{"n_layer": 13, "d_model": 64, "n_head": 2, "n_kv_head": 2, "head_dim": 32, "d_mlp": 256, "vocab_size": 8192, "activation": "squared_relu", "norm": "rmsnorm", "norm_place": "pre", "norm_eps": 1e-05, "positions": "rope", "rope_base": 10000.0, "rope_fraction": 0.5, "qk_norm": true, "attn_scale": 0.304, "bias": "all", "tie_embeddings": true, "parallel_block": false, "extras": ["some layers without attention", "local attention windows", "gated attention", "exclusive self-attention", "value embeddings", "skips across layers", "weighted sums over earlier layers", "capped logits"], "init": "normal", "init_std_qkv": 0.0578, "init_std_o": 0.0, "init_std_up": 0.0578, "init_std_down": 0.0, "optimizer": "muon_variant", "lr": 0.0118, "lr_mult_o": 0.847, "lr_mult_down": 3.0, "beta1": 0.93, "lr_head": 0.0171, "warmup_steps": 72, "schedule": "wsd", "decay_fraction": 0.606, "decay_shape": "linear", "final_lr_fraction": 0.05, "batch_tokens": 16384, "seq_len": 1024, "doc_mask": true, "train_tokens": 124300000, "steps": 7587, "dataset": "wikipedia_en"}
Each number is 128 + 24 x the weight over its row's rms, rounded and kept within 0 to 255. Layers, rows and columns count from 0. Numbers have three digits each. The size before them is the row's rms in percent of the matrix's.

# layer 3 attention output, 64x64, rms 0.292, rows 0-63, columns 0-63
096:139129124109109111155178148168140129102069098150129141127182156122074104140126147172145108161165147141099155116146107132120131169152149133122147145130090112098131129121136105152142121094118135
117:143150146116149095155212143121108122172104071110132145124135126170103103125138088161119115150087120161134145105154097134127122144116126155149126134135140103137095129140100123125114121098165146
081:118132111079126114095138146098113108150147103112126157123092144150136125108124131157125074108088130095135075144122113112137147119157155126130084163149153128158116172116134116175137102100169113
090:142124132124143161146123142116101081137113113111144147126147121092170105098158135176166141165082115148180119100154155129133151134173130145156169155125148130124129154135100122104130135088104151
084:102152133129129122113078141143153123100184155125127143172127164100113105149102119177117117105123106151110137106155157110120093119141105108119121127108131131120154134081101106082133144177170135
096:161097134112151093085163133133065159176162153131117158121129135149158138138133118113134099138146176120148081152146139164115147085142137124115136099117163121153120140139141154125154120160108116
076:139129090119153123128130100127119122168102144143116107130121092102106191133108089148096139178138114180148114136073087144142129101108135138140105115081138111157076130132109139134118124128121134
101:154115145138122168113115149123131119096132124119138124132110180120123100155129122104128096128146146111129112113126086127147181083155178108128105166089124162149117120149125060155086140134105135
085:121080133126096107104096159133146127152134142168106114094115143154111094127133114080141077110140119141151120114137156070138126152113080178125154166122137114128132104115146159099127133096132145
101:085142096091096124110156106109154117128101144125099127133138195150136130112120127149096126144107119161155107140114148117137169070119170183121109133098106153117137106122124131159113116138141096
094:127092146118118097151126173177134143111191167126134148123130107100130098144121074120118138137146107112152108153128124143115081107111160122137114098137157099149122148143139117140110147065143154
091:116148104151094130138141078095140166131146120170129106099140119141148096077077156104089148146149117150139121136144154130171115129121122134171169111110132128106108102111158136077137115140136116
101:158120113100117166144109114129114101145163053110099137167097130135081102151171149152111153099120120132135137123095107150154110125140124129152114128145146081158113128116116123163153094107148145
121:147137120134107120182123141172148084124150114147118175148136097140115136206081168122120113137146120153100113131125141144107151098139129168087130138100150107135096107151111112125120124130158126
101:107171163184108143096110175118146157096130113061139124112107108106109096150175117098125091120148132128134123121137152144110149150140115143122127124180099150116139113133160104117119120136120101
086:125098150070137137117115122114189115177139130137168141180091117137113149122160143171150147093078180125149126165139126134134127139137139106115147103137123126081118144122125128139135145104125132
114:151089134150086149129097130141137147173104111121119120108124144139147096106152111154101112132089179118095151127149122159114122123122089122097091076134135102142107127115112121147087128154172088
097:101145106122088103092142127126164119102091091120129141172104145152130098161143162137117163170111149134150130093124100104134138148127142118149158088132119085101087130108166109144141104119124164
101:094129178135143116122114122148117140145129102124134122140170140116109111139089128064105078170182140089136137154103124115149145144144121140106112126139083093137120110100128149168128087130101128
100:146104128184122080144113149126131106095148161103135076109104108099149127088125133130155101119126162115093143132134116155134136098112170101099120132073145098149152102161123131149115142104154123
094:165153095139134139116196164142174123122069202137119096147138112101129121161133124132125142153112136149138132156127110157134119132133166136116147106121128097131151124145102105086132095126126130
100:122148116111127173090117141119106106159141099127078141107163183117119128162168114120086093145111145157137159126124124163156096144129098100136123097158122122140165153140087160102119122143130128
104:133115142142124136147120148136108136136098083125137125125108129168124084161120095159123134097099085127103128166090147134164094132151169097120138045123137121133119140127128139153154156090138119
113:172081180136155150094138132109147156151092107200148131170119135113131123092135127176166107163120116122114107146115121122124141088128111162126133163117116110146135108127126126138155140116102128
095:120075152149137101112129065135121099111141145184130131120089122159107111134131120086140098121145139091136097128129118176130119135127127101112133118113120125151116108123168131163110147157100067
086:158124127153128162113136116101152143078142121091085136128094130095103176157132083149142098100139117142136091115132128122162116113082120160100157107127135097120116117130090157124103127077120137
114:197142144133127133153083161137087143131115119148122159145106157136153112137159105148123093160155078120210141133114136148124132109113121117133128139106102159122094108123153128147146114145127135
104:152127146116134146125107078109084105149097119141075151096117121089154127159139122123139110094065119156139129116106166114107119142134105145116106099150134117103152105132133130155188153154124141
109:123116115147092068146104071098170107108126106072139136132095134097109148088168129146115183133083128133094130122133135116148126166152124123138112135122132121142101134121138136128155085123116134
105:118124092135136125111159095116107104132133191130121139104087171146134145142145111135096160099142161085106087107127115125109146133106148111115088078124101116120136113134166120137077114127090122
070:123095142144113149098085136111135140143084145166105141151085132156128157143071140125139125113159135088139133147104107121133078137114107111127086115118100125134137139137161132139123050136143140
092:077121156139156136143137155108096187085164095091141165140106103143124111158119153103086135116147134168120133132166123125133182108150121134107124163138119150114145113139131135135104097146152114
103:113149147143113140161127118132112127131168120122168099115141122136106151094122079118125125095137116125144141141100166151114107151138114110100133166092072152179162132139127120186126124106090092
103:127091097107174070120158117099142102134159109122130183116129156088097090140112149096099101139131085148136132110112113099157101131153121136120119145130127106130177129122146116158138105120128164
101:089170140160147138097136114141078133083172107156144109149190126133130110160147122147153115123120145095082138109152157139102147152132118125097141137122160111142127154173137119133113103126159115
087:111139093127086129123102105082137157082125105145169111132140143112124098116136169129117124113133138151182107142129070115141170130136161123128109107137131192096142110118142152118140103131096141
098:122142099159124104121141157140167118143101168108121136113090137131099146151140127102150072137101160112084166140126122132129122161110161134157120132138110093122052157112143102125099135119120154
109:156067119142150083117160128120129162115120084106124131151125061119129111099149105142128162091126103108153127131163152131102158134144097143126161126156140119070119158124121127108136147135131099
109:156098143184105145120156143133125127144152132122125116146099114129134169123143102140142135180128157179107175120097138143146129111191117147132128138143155145123122142084149122125133107126182085
107:188134104094112131128113132116139144111093133131123147142112157087139099097107129133130120141106128104057116131134158131096136122127167141075086146115133122157151186129147148120098139142162124
094:147156103146130145137071125121098123143135123154140114131103148125101170109151129126118089158155139114136134170138120134097107170114167101104142165087153147143070136170094126138106123109154142
096:168071102131157120113094127124121114121119108099140163146153157149124133109134151148138189164108135094150111130130136092111122125159142096156133154120150167117118153099090118105129127085167148
098:126120138172122166148099126144145146154106160165120131111131125059104165145144125145086119113135139165117108127101148168108182119158107132117113154134121110135157098112168133146148105153118095
087:156175125111073111118123163165085133150139130108109122117129127146125137103145097140088127090147173154101115110164130088123161122127146164135123119197126127125113092132127140133108114110128163
093:145174136081101131142104124116132132103124161107128066123117126142136106162118136129125095128118140148089114140130130140143188122109113123118134119136119141071128138113094154130072148170177107
112:099114155126117128137079176077174137129089147101135162155097159112138118109158131159108163133137161108093111155133133149144118093119125118110119108113089103145089095132138146121115133167144127
093:168102171149098139154123120122171098150088137104157173110142139131110067096089142108181129133134136131151112135166108137109142145124099138100115101137107122143140145147110146112129120124105173
092:117123147097127131115141099123114121107113130115159088133124101185125105070127181119082147139192144161132133124144127175126121125115108116092153149138113134073150143126146131129113133108102112
093:127146082125135139128183142146130148146122187190113126140133157154091122162126107130128132141104173134157143096118101101114138166123142118099131141147154143129168075141108144115109152123139148
115:136167191144127118151122139163122099140119176158087120109060111101135099151173155131086126140163111091104105142125152115165120110163116103123115137135112128149126131117114117139122134119147146
106:144146112140110159093151112163064061115126129122126131121093152141173143151096167117176098144085132151129136076116119154151126100114105104115127143098119117111131140126129146127109127118121141
114:129169185147110155104128108168141107147130110108130162136152170143131150079150134130102121117119129153154126097130126142135155153125110096124128132170086106145142136134174098130175111123092090
121:071085149150133155158137119162126152117118101158135101113151126123121138164135118150121139115122139087111132082179111131114130125113157147114117134131096104154152112141137102148080162117062121
121:156119113136152087132132156077142127117160132140075132143143131163155091126158147177093122128205120085132100142158139146095143120109115128114143158098126122133134119149121139136160134106133142
112:084152145100094096159108121121133109095107148140113129165163124125154085059092111115127089128090140119134133100168131138133127100117154163115108080113126106100157128131139136138115099130134137
093:059114172118121100166128111174107124134097152108117097142138050141081125126127140154143131141126143120106103085136120094104136093128129140138137121127117155127100129139116125109114087144148115
101:126096141112091138163148082142138154132126118137173115147117117147107030174108130079175142151140129150109124116126128117104110151101141111143141122116144137155129147123129135134134153159118113
091:128130097091114149154173147131140125135155113133136148096138120110172109152115182087184096138112148157115156153147117153169136146103140123124108141143114139160147124113162105111131129075163126
105:120154129125141079112146175142153128151158168092166141099150146133171129125137095161058133147135119151160119121134145131128133122115077108132128146134124113098109088126143154106089160137131131
099:069135138154120175084116122112116118136123167123109091127137112118127129109095115137135139118107076167131078128098088132148105113137108111133130131112169121113155129125096117142173080095107143
104:129119144133116100075170146088130135116138104157126122134148122198136150108140130138142118126088114131137121109146103152111137159089183120129135156080135122131125178141158081154132134122099135
103:105166138113155132146114134117135120167158139157071098126124084105145143112129134114080119090111151158167114175098130121101116162129157135121163136113144162132125138103165112119130121076128149
085:101159156147125119189130157078093132124121131130163143143167176143116087119106073126107146135108134118129119103095113150144115163147116119137140119154122154143080127150146124114101119157121090
102:116118172102128166158115119094132087123108145079125108078088133161135138147145134119174109159140166157106143147130151133162126155143126111154130102155139121130125162117128134182147138101158106